Part of a small language model's weights: tied embeddings, attention and MLP in parallel.
Each number is 128 + 32 x the weight over its row's rms, rounded and kept within 0 to 255. Layers, rows and columns count from 0. Numbers have three digits each. The size before them is the row's rms in percent of the matrix's.

# layer 7 MLP up, 2048x512, rms 0.0684, rows 1241-1347, columns 192-255
094:134119105098124128102118135104133048088150052145116027159152155120146157092151085086087087139149156137164178071178126123079095136121114147113130088106172138078137118122139126125103148125158086
099:193062119122138159112095152115117137133149120117122192095097153149157144183126090103036160132097164081069110086109154148095075159083171090160107134140174119121129102093071154124118166172148112
107:112178173095119130126153112189157138117151149158094118126107207156135094130120118114121194153116137114135127120119106149119184188128137150118165143117162141132082151200141127099156175158120125
095:082145097152127126105147104124103100145102082150114131104090131102099149147107132167139193097151124109135128104182093170196117145117099133153150108136132076149135086107107164178073100105148165
102:147060140133122075106173133133112108127112124149123127163144114109112085106102147127176144094147188181150148127091143111147200141118187096133112150159114091125129169094181161056113132112132112
095:129129121171089095084103090142143096134162159158158108103145141124162073161139127113139114095148154190110101168161147171071102102083136082093151090091145109094137163144108090051105131118121069
102:151132102151137085157130124155140127075099113163105114144132158103150051127157129146106130131117057115097121191153133092155094135118130113226168105084087129161047195178137108122183103149144137
101:085166165136164119119157079126136157080132149088127166108121124108146133112123094134126128135094112120131089092086091125075124156122082100140166088158110097102101079142184110148104161099130150
100:148159167094133098092137114097115171166091141116160085118126157086147176091146092123124146149167179103131121132137122176094125104072108091113130115130169184131147178117162090154178109097114161
098:119118148166142106127157125210098125135139180107087060125122136130174123165193156143158153101154136096140080124124210098128091117146116111137137113125120039119140168169154122202176127123126130
111:078065090141137141128078074103143125133104130081153154109139145123112161061146156133129108089103109098074169117138137157170080108110173116114145124107130079135126151132121169062094087117104142
094:130103088154127110160102139151123125112099138123237118148153196080133116159102124186113138081043133153122095145077106106168208130064151144123097168106167175054127149092128077110186179158146082
103:182134097163174096145159143175206118128125162141143151129165161124104069098147153090178115125128141188160152120097088118146043086152123107122107095146129173142030181102106121105100120111099130
111:082124143147146147153104178169117113171128119107079148098087133159111131145173126110091061159165145134129136063159138082108140143088107124176087064170138086115162123169100146122040102141100062
097:130141107201099129139091127139100192132084109086150152156143147056139109082130156149108164154106111109145124191134132121172148110199154076121144201106052123093095195133125128148140132161067149
100:144145136175114127130105171092091192126146141111165113072167129110159118135089172162156161160164119161157066120122125183102094137112082096111181121149094154128225073133079131125141176060133114
098:136126112073118103093117074106146087102160154185095150158115170091120154164158120139146141188142123143085157167113132191091080092100172143120114116105125125145109173163145084137158099148183117
101:157128119084126177169114112097121157118116120145179149104173106085135128091127090121118099091077113105063165128078128092083086147079139134088146138169110121158114077094126121163121191154102160
100:131126134122145099113169157100138209076121106164099149126166119086133128123099127144149107117142125105106103143112158194046153099087216175133180126134142102196112135174104172176114155087125101
108:109151158058141098103167135065150137153141119190115147143066135126112114060117128090131129113095166110176124137136137118161127132138146151118136157120147182140094216107098124094130142130161076
104:094183128070073077097097052136094171149127129121148128026157120108118101125154170156118112110131156129096115165132140082189161080098108122118146096075086149040141097086117154045086151200118077
099:162130091119086122171150077174135148125065144109115112137134139090084144069119168169131099097160139146137118165173194103116083149177149101113111113124106118090098074151143181108086097116143112
113:172144153142117142110142161075119111081191121114120105117134131088104206137110149108142065100118155144120126152098126115119107128129113127139094135133146150096041147163165107112065135084122136
104:101161085116102139067137071122155115162159113138084120071122171092110099151110172076109106177123136109070115120142146092139164086147139140132141144107160095138122128102110187088160135095102142
100:095093120115101109121173116142107122107112046064066051089135153123112119088123154133182038100086117169078138128100143108096093115128087106183155105138115144168151121086082121123137152126091147
105:137125102171126126184159146139171159134186112112063125159083135136153144146098150119124076130184107115089083127132177145125088146086143144123091145174083098096116151137072079091201156123174148
100:108088122121155141101131138124116135118169175085125107129115060118098168145159107084118133117165127133111131164160184080132156161126133150121169100093116129146174130062186159086065068096109131
092:178139106151178089166076085086113091117055116087154068106101149162092158144123148178114145172098089093097115140131155100178158094078103143158202118106131152132163064098081168134109182113080180
098:082090081140108127112136192117162185154154172081134118117142142146129122119165137122128151173101189137125139082135044159111140143080072140087122133066184105132147141138096142125086105152152119
104:104141119113147080133141112127142081174096117118112126119067124082172096139124163146156132155120133097161116095144124187185084163108119128115124091134187040101117125072148150128132050121073156
092:143166151153100072080072129071105140065094137108144065095111048119110085103076131105090142143121080120121118108032115098091139126110152096149111133140132144149095104069077110102093189074121088
115:111152129161171138136152140182175136086166104127160107086140134134145139116092155117130142139095089121126105140156077127125129150099130171144168147160131141094155198136082181205138145109133102
110:150175130082158130120172149163176108146111131170151176135152080114140135135120114094145157170114124137157092139103179092073094152125152119120163151171156109061115155104153098191134135094130124
099:137143076141150120136097174086192132141145105152123115122081146119173102118164118091114157142119123091131161098088148053127127153108117124100187135098154106206144086178162153113090095056123125
100:129158083134169124112169169118104133143180145072112085081108117101158077160170131064126110150123075103109111106089162186055182101147087122165157086142131162151170114194117153105128136211187126
093:139128138126115135104080137159111157158147099162093107136193122095158136176078135116126158204122217090127183139059156067153125188120138152067136180123113136180137153112087118160094143149088148
097:121180110122137115148118113151142153132153131109144133154076130158109142127082147134158117119082141145118169097157102135175127153121185183142095103111084108163069186126169129112124149089199053
098:123170141117087142104147050100188123151133115114155140128151103116144108138212090195137196115141122100176192126154136153166153095121131128161073131133129134105040111182119074128121116133098143
104:116180167151080159088099111130096103144092138169160089153067130143131169096096132162122174144126099100135122144108135160094190075176147153174166159174129118120117165107093119133152147130125089
096:143107135107106093123166150145120160143191164109087145132102135131182088146111114103156119182073144130164135086183197100109178153078150077157182133090082132160101086119152144134120161099153117
099:120117083194030120080099109064080148072127134176058145160154047116139087149162129126105129130081072078107085104140092154132109077069122139107132068077138124190147145137094138127145049162092126
097:173131140139136141164102123151149094107125130115148143128105156112046086112167150171055153144171172141083166139126121106146116092079114139088116113097127088101162126100173136046121145105121137
094:139131141089151098105081122117110126134127101102204116105151106150133098104102098161122082148067108178110127168118086202173159127111076134099128116184149128124144106123104117156094149094112140
092:098117106158167186103117114091155157117179154126121143155144175133109123154117115094177125054147125093107184141095102123140152028103153102091115160078152117195131161136145160080134154151067088
107:173116111086112090164148128157126128124138077106118179123092129139161112128133124162108119123125149165120114105110159134107159126115191088097138118123118135100109068183107125106126161152139113
102:165171112112081141118121041110105150143116162102097178164077146125151082139167097151121073049125181080139129136147182080147132120150092100171167137133147087117108098185148113096058143082083193
088:123113153169125090165076184118102103074122103115176072167165086078128139045077157141101112155110142144155118131169171101087125114135187132138114169169171145082140101105143149126121115105146117
102:135138129128076123173082148115147109137138106095162104116155111128168152130167152102102094120096115112093126141118120129105127081147138146105151093135146177052118127160154058143120158092113104
103:157125067137145128102092127075118044109121092120169191134163132137118110099161145161137220168135125119145129118075063098122169133117079117081157170116088141123126186146085123156123121092185070
100:139166096142136113131175107123138089074143071086115128132081148099095068073121112099144048148187138154099178111107133107104149136123111182066136169081140140064115135218148097153141126156165142
101:176081084103127152169196159119161125098090117081129128135191177076119070137092148115097102120137124130107112132106104113127206113191133133089156116092086081146062130096129059131137173160158116
098:171128110160073144120078098132171117110132051128093183139127115043079113104157119135124130101126133100143221160078169133109111139100109141069138116151047158124093169094171095112116123142170134
095:129157101173089125086179135157166115136182099099152165107128160130138153156121134105099151138109103103106100113130181135085166129147115090166092105087093109085101123122143183136139121133121134
095:088152106157085115170127108128074090132198136170160115173144154119171102132126145124172128141123111117103069140157168169074121093110165076162151113166130155126112167159172086158132097064112105
094:120127142095118100126055117129138145117136102140150133165147067140167177141167151127188120106139166063113085103137191126095115147045126218146091110127136107091137136141146141172072122113164105
091:171179197192145194100101135097107133160095122091078161124114138113100141151079063200175125056137088148128148169158155145163116111098145053171105087095142144193171152157074189127123141177173094
100:118141179072224098087114158089084114120105130140146137159130083129129147089137149095209114124150152078094165150071123110148112139138156111062134158127194141095121130135091141130117110122064142
103:105115154148104119180095170165111095144070131145175113104127126139140075114177075187121153182091146095124150121112127099132152157162110161144124137087105055183150091064142125134190155147134109
092:105055116117131163141092085092090165108135149167127126104104139077084097097132119158115022137139125132126111149089098145132198137125176113120132152107118131163060150104101095173082165122176108
100:165100113172135201117102201042120171119087085133067104099149114174121096157105122094131198124079131109127146055169133112120175187091108071119069176111068127123102122155168144171145100143131124
102:128125173143125160091146176140126125125147102152132096114127121077109158110151225151078173110073133141109133143176156136116177106141094158055093131117141163140072195149145171147126155140147152
097:100144132177171173119128097121162131090150077125119078132129144112138134164173104154133203153093145107164165121106127180122163106107155117124137106081108168129074193105083131149158161116105140
102:120128210110119109115180155035091069120138127098085159193114163160125147198141152119163150179149108113172099175106194160176107118128086124151160159112124110080124177182132155110154162101141160
108:089083103079132126121150189055074144159134126145160161109084128149138107105132082071137079149105161119153087116176122115162147171088123162155129106148165123139156196097074119167136161105061095
100:096174088121099091141144148068090113086157128185125131153149169104146076109127092114118107094158155096128094139147097116159155135153140098155117200090167111144174091113148142112151082112152174
089:154122079135092150080097086131133143081176124076074070192134163108150061125143151176078147141170149173080120116133129127121114090145134157116133095111206116116141118181204098105118123111041082
109:122167069088182185172163142117109116155172095124101120120174147133152142129100151185171136155120139122132118166159189159130123087087108076182130114120147070151145137175185124109131152142183176
099:148147138127133137128146120115139147174174175151170133102087131106144118103131156145102120088043138101139137094190117195085120150126165139119122153115107151189161080113116185143091127111121104
100:057160183173153133098169114116113129156092161172129116059110141139074086140189120093151146155178189129122082155135126148116143123190099156124094128157093201220106132112179130104140127182097134
094:177099180044139111116091175147110143154077172099107181129128166144150104147088115091145158172119148164092093089109102120150176172084204108191133092140047073119107127103101149096095132119137100
097:139165195091133134094109184114105129119084170152130137117092172096126166152089165118134132051078197173115138152120137167111079108129142111132155112097138098126142121095141154124128097081044111
099:086148103143169138095148106125172164071078088110151182150150140090136124098136123094188137147038046124157108125122161153139157105173144133124136100194130048176170134145152085118122109125150110
100:111151190129077076138148104131125110113155156131159130126106117129207137119125098141124115148084107085160201139152187135106087117157141158162123143113111069123149136118131143104137180160093122
094:135147103168116116034156171118057081131143090138105142135148102105154158097134111102133057169128075112127114160140149140095112113082014117152095116149116160143118203085171147100117094114099175
101:111103158141082083094122090123146085128130138084064131121087140053189180114203153136176101116107131119185172174146183140189127092093133175113143146161115150138098135085110114102165099128183151
100:086131102174183111151144120109115078132178178165164106152125116138116123093103145141193121123107147095166129095118121133152068168108122154100176088092105175155129122092128105155141161117176100
102:174153049117143099152109127153124086135095103180124101152147127124155131096176167151112090097134116137118163148136038188131131146133103199183124117054100164129159105155101104069132104067117125
098:124189128054180121106145126126118124201147114144118089197090151148177143125118154109082127129097153164119149070141116151119115101094118114111117074097148085099182126113116152158085131165169100
101:129104094162075181175133100171112131179166130120114160117176184127071163173130112125115113119112186155140096202160121123194111159131120134121114203145096150135129173131160119079126153146153158
091:102141156126148094108121128078154059142076139135099150119107103165199146121050118189136111123100121099166104070181143113111102117148167131115107127153191170147160135097108114092091098149088093
105:156028105123095161139096212148166122118141146167084107161091105148117114141104118092135106129196067134111144115120118204097133097192108127097164124152168149143092107172109132116185168155107115
104:102176113174055160108129077151152129107152151120136108164112146136113100176124188135160114161123071156141081136123133111123157081159132222115098138152129086103074135172150097147123153134065153
101:091189157111122138090167095097163182133102190102108186115072171140114087175088117093094139133117126123167118124119073119167142190093088125122102124095116135139125160168153104157080139136117098
091:096113118083121142125072124119159151138153110106100113101204193136150135084105166119202129140063109126160139130182130188106103152106141165176143106127140118163155077113145124078148158100124076
097:176122092078117111093104145111079150134135130160115179109151157188141146123135093113085095141093147141086148096070162170155147112114175049149142133168102092160097114220085139140187156157094142
100:234120166142097123125181149160145184135120079123112107096166094139142128087116140141094129120110193124146111154125111146092134122097167162144121100134115161159128066158089105094130097135135121
096:154153130184198205143132201106107173089134125098197090118147120086119106124143136134122101118143101147098132115145102088154063154103126136138146112141127146117113148155138076086090160126140101
104:174151074166105096121121113113108128117182079051146151081128152131114067121155123107107163143118155175096160079096112092114118146109073066125093147171110137150053149115136132102093103089118131
097:159130145066086103195207124121157173152147086146072153136116048063101152132120131117141154175137174099150156160079096059137127217100143108153110150075138136109118147098162108011096131106101136
095:133138130100152175123154122111154118155127135083132148144163092100176067123189175096126154186171101133106092174100161135084090080181118111141175111041117163161142181121105079115090183131127110
094:159137124120093129117141161177096143125114145107139135112141078129149029103156078156047161168174180122134194135118221038172187106138169123093129226121157157106095084148138131125113120158104100
097:127116088127145108112156069118072156157130135071104040080148096090142130142106129112149134149136169116158102125117128109124112121168063146131103123095163163177193130062124124173143157121112127
097:101074121098177215133110077129163119137115148161129097088137147151122138128193140105141161138123112174126162134114067170103098148159115177086080170123167117129174139106122094130108113162198119
096:152173123079110107133135076153215053080116107127124142178108131134148103115180122193168131134138113114079087109147179117163102131095095172141163107113065133120130094157195127170125068100086129
103:100106098145138085175111131174095167118159125146118129098110118095159164111160139131125133146080094132053129153068119210124135091116108117146180122074136125164144113178143117144112111156090071
106:135104119151103119126126107097117152164142138138136084170139098090183072151198105115144103127139181174090151160148122103079157199105124083096114076130125096150087160127128131136161136138133141
096:134139151152164099104153125181108113117072124128177142192137095138137115136099126102143216155161156099129160104164106136108122139115134138148127079096146130129058161154157137073122137117121120
105:162014094137132152102165104172149105157206145134163097158167088174152099151070180110099091109152143126161133086185101092090131160153115183124149117075113065109164086156085104134136159155133163
108:134119156198077103154099171138108170145139077154139137144144090112125112125139134141095146131146130116181156097145110130143164135198039158164127114136077159133139143165126113093161074119144124
099:183073137130143141083117175172139081120151110097142133117124182079138125138094057085131117186136093146121146145145145089149139133122112097117167074133134140103145100118163143095145117081086129
096:170119117165142132154127151142086141149111121133143131121104179125182124165155149137123190077139113163132115172184138119100139168127183141073110111156164139160081180135144113110103151124086131
092:129081202114135137083094174144129175168108126074167129160149157055063113140093180121102144115129183153112116157095110073053117062123169113156165173084141171123158158105132052128130136128119130
093:091132112121071091154108130138161156165147112086164125133164122051094181133055096112180154105100086137052188083143167191171114128158167105141144127131090134121131144147109053150078126106143120
109:079084038143065134091121101184113142129144102088156134049141131093137151101116117097084141134106156147079146152111120125133150115082185129166166146161175132092112145111189152176113123097126111
103:120095101086084138109124111180122143109144130162142152151138135129078093067097126164133148145049183124104074126158168099111205135087127133133157134125174082163132115113131128134130114129146155
106:127166124171144147120100114131144124152155078149142124183077161160102174101177118165119109108118170154123088162132143149092115150160125119154080133170124122160173150156099129100127134082134119
113:094108085153117122129122130141174116140125097115128138125134057159145131119158059140138151131120150136112144137124163153133132063070125166088093147159126173085083104097157101165140168161101146
# layer 7 MLP down (transposed), 2048x512, rms 0.0664, rows 1241-1347, columns 192-255
098:117068136074108124097094068173102167128130102137137159109122139113150122199135114113155136121166190140120110166159123093144100147183120120211142151168158101146078091089123139107105104113117093
109:081168168172116149121140094156109184114061033190171120052166159120147171111173158106097175082139117112155095163118101110134144135145191130143100121047103180187127099125143112048113120156161155
101:121125109152133097095144134131109183142111114165213111106144066131143136121106073110096076114099154209137145132178116123061125137159075155180156143096072067121137137165183103109136172138134084
105:094159141120109122146142109134032132113159165150068127197136106142120129168199249143136129163139148078137162150094158120145136126146160142166146148133116094133194200132126092127156080151144153
108:154131061096133134165119173153102131149077145170198162131163138120152117135111165128109137127141083156094164053137160123130146102151116178110106157164096070151137119075141144150097133108094099
100:131132122089107144164131126153122139125136205155110138086070142125103132094144141080086136109153132160148173069129098168123070090112122145142109109164161118179157135068115184144155170129144132
098:123140148111157069175142138163135148132155165121125093109111102084153168083117087144036137114126120115138158043095126084142131117120161177082105139138123137137121105087150176114159121117027095
098:088132096140122150111150154144201124090173154137100127109084158138174154146089169119082112133167073150141139118181129153127147133072156132139159113152113115095060127131122140123154120093183104
105:126116169123128173064131090170081136148157167148170131135113115134150128136114128088157067059133166124132110098109083103169111151154143140099140149122065169150113177110188108167172094134180136
101:148138140133096162165081186090083102140166114135125126121170116130096157120069105138151158146155072127113156081128083150080138128126133143114114061156187135138161141084144156119066130115138088
112:126142113136133118060167149119139163116137167106106070142114166113164102121090120121149124136089161133131144119096128121119153055201145103112100129116198072124124182108131107175082110141118181
094:109087161128145070098148082102125131138181140147094130040121087168141082141135128152128086158140142079088128090113115193137150127180167083090162143138128153140178222106113163166053100169120169
103:080108139164134118128087110160099119093119165164112055193086119108089114096113235147135109077051139154125089076197132114112095101138119111156153168116181146190144108097152197140104091144133127
111:125146106177151133115076108130083103097081146199132133131167154164127125161083130113091105156108085016150088135141134123107099187199135090154140154155079125203123111113133153146105111114203183
096:114126129149133149180132131099116160140160179130121109123061146115143119140127144113113116086149098088134177163141150113122141157096111084087111144059141162116105133097166120111108146107191129
103:121111132129123121123152097082132135147183169214137127044133140103097117160150154088116116129185157144154099120153130115100135091116153163127154140129105127120177110085164098143134162128126116
102:165174119117115154101150119166114147120178129143105166085106120146063143083117141144077123158135140097163110171129129142147100149159055107122166140109179207138164108083140129140109125147170104
094:119163137135185124108161139120137101130149088098151126199096106196086117145160148129180095194187135091152133123136131061123116136088139148109106178189082183112150163157042081110124116126112114
102:089184090146090073169082169159137130129165147142167176140159109112142119087093141074077121127141101088181162154113144130116105083197177134099107066134109136208198128122149101108125097175110162
107:104167168177112139144131081116138212142100148119158131119107159099140104132087089108112155108147143124184111181124119055191177108141140176197138163120149145164132132119188057107056131145125130
105:067123103125145137098134148093134102119126098075091133081141091111140165138189141122166136135111134076126111057151096132124144110121144117121100141137118131155075160074163120188156107155128155
095:089116154147107143104087120154187166118164174112223183099084149112145133172160141143140187086188105150094168164140169104121106132085134120129098154099160133178200126162072122188132121174141107
121:178133181125151166099107135104126068101155148146103165127088168093129182138167158097104094071112148120108148125111123147142165113078161157094146129088105162091162150234161113108095110109097139
100:152135138152077150141152135104111095094168178090128137081098145205112105106150153143133116076133243208159130136131118104135164151162143112118085121116103104158124134154093184114112056115095159
102:088083018090118162142106172180148175129116118123133125107150180161089116077201144157145167132146151125119152116104138128158157114084154086075131084106056153137072141144130157101159102136082108
102:193099113134107118199107090122129168121149171108129139099116153152085136170132153122137148188134075142124181100136125102127183146094106169114170120078126122121082082081126158087126129075095170
100:151126064154201116092121146074148125109063136164143118100113153173093140097105136074138129141134124132169172128103071118137121059159116132120159072147175139158097095138053116127095120153111122
095:077117135100110147115185112173159066092147159134079110135101158114200092186197185111130081081132123164093072149123098189145070161119159145111054150070041115119100158117167128135140180112144157
101:069059091099080122134151100087092140102134066121149037111136151172167151123093159162129114125135127154118111160148085082101151149157124116075125132121159082164085164148126124146058173172166126
100:157085153134109161161113147091141198130140052082058109133102127088071099145154150132107066105093098124194064138141129104102124108139141135139106094156113098157153135143079199159103096189098117
094:133105117157151160179149107167139156168077138103125148123124199085116137096137115199176121135108136096065104183134134177144124112118149125111125118087117085083154123119145098137204098082162119
096:157195162125127144080121088159125128096136117167115149109135145126100138205106087160148168103208121143185110116085139101126134107167127169115151097114128131133159100078206105149132055092108190
107:110182125173146124093113151073151161135116168100153141070104153187153104152100088091120110078134143183142057097139174152066162121130088158119105110134115096097129117162081207176130077105134135
102:128121088166130151123127123118079120121090097174139133122082129090133110111076094125169106096143078157141106113152130173169144147140148090124129105120131180147195164091122103178109117161132128
099:126102144124077155188090059154095145111128111122113129160152166170086169135099124147166130075107121124139168093203142131194117170130173138132117124122110120092066128087148039174137126096043085
098:123144189105108125229127156135104155088120153129105118200100111087088155146137160150093118060121125150062092137164102133156094195145162106114109093181070118120128100108161088123163135156136128
101:120134145151130173159099128167179060083113198137098138155177071133132165092167136148140105093139123167088131093102144150116064077146151123182102130107080144149172107135127190128131144121206153
099:055116096142152094157092110103138184161092140137089068134140120124147102089119099136193162081134132146111177156169154100112171052144154111112191068091156109103123144164120185180115090159158096
107:076118143157126133122161094148160145079111200150074119111101127178090117153103164168124163166122151099169105132113073103038185216130117108094122048144209122139128089082152078186131124133107133
100:097148081109071153128115047120108152112086141120154174123131135187111156134119106140119075118127109097140174144081119110156101136158126171136147130156169023157098173070135126142104118114096115
101:190130115103132134092138058121128103173101117103089156151094096138157152122155131131085179095168160119136142118121153075113167195125089095115106164150176161092128090123132126104132117095149117
097:136098120117084101110054161078186176113077147123168087137072152127165153156117162140119108114113118146135151127091089174137189134131086096099113175117118189047113129115118141172138133121128178
096:130091165174119157151121070099106176084116097162078191154068121137099112095083118092142115102165122143246143101097170080100112165101076155183170163128162151196087152099141130114163113154075177
093:100134145146114168115106146100188170136101094110144093140140138079109125065173142109117138095138140130110120140130088145115131119143086151129192113164005124097148138101144142126149131096175145
100:127128130050047181111087090130079114102161148138118122117071068086151140104124176124142137114113128134113095167153156086145128147125071115099090106125142161155177133136151150206109097115196116
104:153196146152085133080118125178158161221067127151120140145149146111111114155166153119191093123182118071091175102156077176135154101115122117158121140075117130082086092096149149165178174142114087
098:171106149113104202108116120109087134096049153105101132136134121143174170090102094207161171106107130171053110139126107113071156134133101108157143101113091178199151073084097142193187182100152170
100:105130168116103047130112139127134136149151113157065087142133144050139116104083138149121087101098130106099045118166110140104136119124161110064104080067172095192197106125091133104147070109137100
097:136085103137166139150123161179102129065155102135070119098108157119165123128146110088190159110164165159175166097091103175096164115153104137152106133141145124121152086131157132129108146101170103
105:131146140162120126125100133152127132161122142118126068111125170125184140156119127094150115126109079073165122133103106129100127090169178113134101130131162094089150138140166139126104106131143157
095:162230156153118153113126102110100146173118138087087144135127076156142134125138103153127087107092153124115114140163134178151078133120144174136117103180120144123139121148129132152186177124156140
098:151119183152127099150121088108139166095107116178141105145210163107088133123132092164145085201092122121062160183110158163133074177213104136129133154129095058112173141094157143089097112103140095
098:087093082116164109119123145137119140150079100151089154136037104097106120152138058127118083112085151164133172139147195151174134175153120147095067114084109161147078079079134097099130061087177102
097:133124103149135113108102114211133116195144115131110175083090117178074132052063147122195103163132087130136204073097099105188132147094128181125160090169110070116119178147148112139171160090107103
098:154112149136148069144129098169106123028138182117107109129165111155118143096088036156135137131149098181202078109143174126123147175097112118120141117121165133164105127114127091122126095068134160
093:134097106075126109192096099103108107117142124147149125109147098094174130120183154105135141136137144141150112102122119200079131145136118123121182135180125124141145116112171084152164155119104164
108:096101129144117142109148098135052105113109124110141177128158091168057186151143111092113095126119062138107124120100135096160126187148197132101133150164130177134124197111088167134155132142121159
104:181101193101096175115096085169169083127128128067137190189049126126102139130123146111192114126141134127144094147182133085125143120121157084098199149161128158157183140092106070111176056081077150
100:111121120177124087183103093047122075161158108119130127109077182121122156177085110124056117102143129105174152142053166080166132168121085131066168192088092133117174050146063089136057177147140189
106:098154183105069154165120084111176121063115095122148148098167131120105134111120100112138124187106168155108127109149139143150113131137137109108142177124142068121154193138180099212137110134144165
111:144150174132115142061090105124095155109154115171135165179121151112185073166111148084126198103074108097163076114136094148098106107101065103166143166161128140115145119132191128091074132137126142
095:117147113128128062140093104118148148175106126143144153066155115104106121144154098108084110143127120094101111168121129141152126186087142105124165150159143068107155155154115124171174162177101106
113:093107125176150173131068136117175104128090146194120074113143137098165158116070138168110121094139150131111167069138087138087183108145123139171123167147113168118148089092136071178105124079140145
097:185171165138148105077182133118115186081117155064153103079172136092084075153117138082096095109072145161110123086124113095147148139123143127094129112106081085115130116124088145106063107152152097
098:109113164062139092092110115127201145165118114137093151120186144139103140076072131109138099163084101145070147155103157168131132085054115119171151130123185106122190116174136143165189136086155099
091:037153164111140103155218146090095098154103111119117165093192155092104094147163097117089139050135071143079082120172119130125134161118119170188141093170069158185194143111118122094109147166098078
103:127101110099120125082123112144148119138134113147110062120149174137094131115069156090093116064093114124139079133101102130077071127138126157074151086101163120122147151150159165149154132157130127
101:139065058114073096127104127137192050160107183108137115117117145125150159143135125169091092167135112083148166138090096182163105081132121148132045191120095089075178091087185084084143124114168130
098:112153074085141156054116140145082149103155116070133140126199098096137169121120167150134123141141108109150210086142121100123066162078072115117083134167087118130130122113119089136127113060125146
096:188094134144122138137136096106165125099175147165114187110134077174136122123119160149132168150098115089127185121151161064117066085139090174126167119110146161135132092154172152116158126149136114
103:164074164127087154168143161198125122113141153182137097073070093138109084125120187122153162104107120133146166188131054166181139089101163109146132145172169110149132110190131137144082105153182125
100:122138122168110143105108168139139152156155131079150081107086178163111118162117106121140139076100098165169059124122142117121159130072174142097105147092160118131122132155130123070138100179082210
099:177129087115142119164144076139159144077070157072144118110166111073202095181146132128084174163159190170136150095143061052145125088119163089067089083116197129111155166113098168165107152102142103
097:091092176137199128109083200137147148136164122088173114131074091122135104118110153163112147156108172118107109129120138116172211129158161097143185098126144106100144139142094108121077075115177108
094:157113146126123127117140136132099169136130113125150118142175177108140091122164118188133160117047198109136101137142086091114108206072120119128115144181156199102118153112075118121107172159077082
101:108073093091146126152119113150178125121159169152151154172144109080061139169093174191129137113121163134106138103166109136196171092129084105098086078113129134118122118186150189115184130150117149
093:139209214085166163123159069160100152156092058079089123102074149183182139076133119069137155183116108099117101083134134123116124139141152075173130169175153085101113095158143115125086059138195107
095:140119147131116142193170128123171097174132124144155191101109181127110130124116171137164144073124073105093084153088139162197148177133085181133161088178218140122142152151139141155132109107109183
098:113167158124180086108142127119131082144120171163159106167138137130150129088139142166154129080183126118168114089089159163078123145141123109125090117104103117100086119116078134199169067187147129
091:142079101082103112123091113150150098146108128177179106127074134148106175088157123129094122195168120134119141153093107131089166153100173145144122110159076114118082106173112141126123060128172151
101:104120160107148117108156159125145148166120116096108097128130109099109152153160139136135161109153119082126128133157136141125141138099111148119096137151111157076115152112135094167118102101202112
103:175106152109174183139151129095109065134115164142125111114148124051121114137165102144114125116133117097104136076213135196171139097080158088202135106159133146142114133110092046138140144092154168
101:092199129094163083156082109164098100081102130124122088143162098042153164147124135139135153082139150156091099111109105130082164092192141134178111168135097126116130098098149142117144122151197127
099:143167118111105055151091170182106129098115099147149044149145099081151104100166174139082163123100139083099081165148159114132171068132128120130179209091140123120192158159097110149122090150157111
102:179086219142130099175181146175166150171138123104083134043117085099092093105172170109104115099153149144113139101133112159115127154080168084170166204072085154133115202190139148127101088114160125
100:106097146128155092118076114138147165184125159113178147161184162138092186130164137143121118179136138148112082117174150096133106111134064155109143174172133163130152158204191071164134165118072115
095:122077139152043164150148037121125132119136085127137118191174145115111116121116083085092150147099173053138148125088130116103155114165137183114154070124061151116116092110136109103174121133100141
120:123149163129163105135168087099085128093108133128136155110161122121116126087062136151152078170164152124157188121061126110096139136088110147169115198165162126158126127122110127192050079118137086
098:080158157102150177139094174134132055213197134178140119178125146116149136136051106103149164145130128102144128110167166130094153060100124112091084167123165180158154073149162113130123093153144200
095:126086093131198142114069184159094121117158112155068160163125131154130134131218130099156166118088072076074087175086115090141106044133112122174087138130089110135122157078093169161092106139172158
095:098142149171176143152120093141164135095141067083114099094120068135104129152128073126153153124162096115100078130163092156043143186156131142127104155111145125144125132135116115075103123132146126
094:118130109113113075172096181097153128102150123147089184148021116108092160100136158115169102099127136130156040135102114101149092142126087171132172132187152098142138034128124120077153127010139169
104:147098099149077116061148136120119134119159084172079148177106130189145132136074062154146163098081152094156126052109131126099172153108156102136141163159160086082133123117128182133150098113211089
101:111165087161180152097111070098061171135143164192139137102070110130206158090025146107116105114105143134123069108125125144102121089148156112147190145148111171115093120131097159153130124045112132
098:138109116118111138169094139183105133113118097122151137169127117115105061177173172119161095067094091143184136117157177140106140150179104106108144121134070106077151073114098112044068138081107090
100:134138163090159132142122093140105116182132113162129151147139114180124134135168128142076119135099137167102121109108083078147140103131123102134139134087096164148138076062123147068100143074135135
097:143146122067099116137181109084079173089117137081168148109165143118118128144140139127130121156147155104136128101106146145154196136098163097131069115111095141134138106066145131142172167143153089
102:120142120158151123143144128074110099168142142106067099038087122118217143153151101088165101141158137095072141124083096156127135107070122172116093176119126155129101189175137102111150131139086140
105:115147126105169037167105152150085100073118225149113165101123138095158060153080126162138103103134192095112132110125119083112128093108125098111058095128121126117154153062093047127119118089157139
101:126136097106144156106089114140120096183139210084133143121122083096156111103131120083130145146135179110126122095148189094114180110149151139123160121135153098096133147127090150105153129115111189
095:093158149129165176113067140156144096089148087103099141154159133129094145108103081111147044103073110112190179131194115147131112173121135106169095081077122115110094118131131108159130085151104172
106:181144134131168117148161099158165159153109137130157091141155103119133138133120160161090164220143115131061129133165122179123134135127128138128133156149118132162160127109133137190096079145124114
100:152121101134094154124172155146122176089178115179152129145128155093158106061092101106101077102153156118173081141077157117111199088119143154152148137116181158142130109149103179152208173099182134
107:110122167131055144151135067194132159105158128156125075126162099139091176135126181127105106126069160172108143098061122068151158168130106079089111106171126156166129141130154121129134128096100163
106:110123132173072190149120119150103152155143146137207207146090122153112106126128126143089048136155081135178150162127123135135077110094070155138127097169157125185176093171123121123151118180124121
102:090205068130166157153153139057142156074149163099138114131144099146165089173122139100111090103100114145104106109177157088115169121164158052129127090138126173066160122116129134165205147080135065
112:119076095112088116160123111128143168129151081142104133156142119218109129111121075140159185133192128072109149099145119132114147099108133170072183125130058155126125158136150094158117088126064137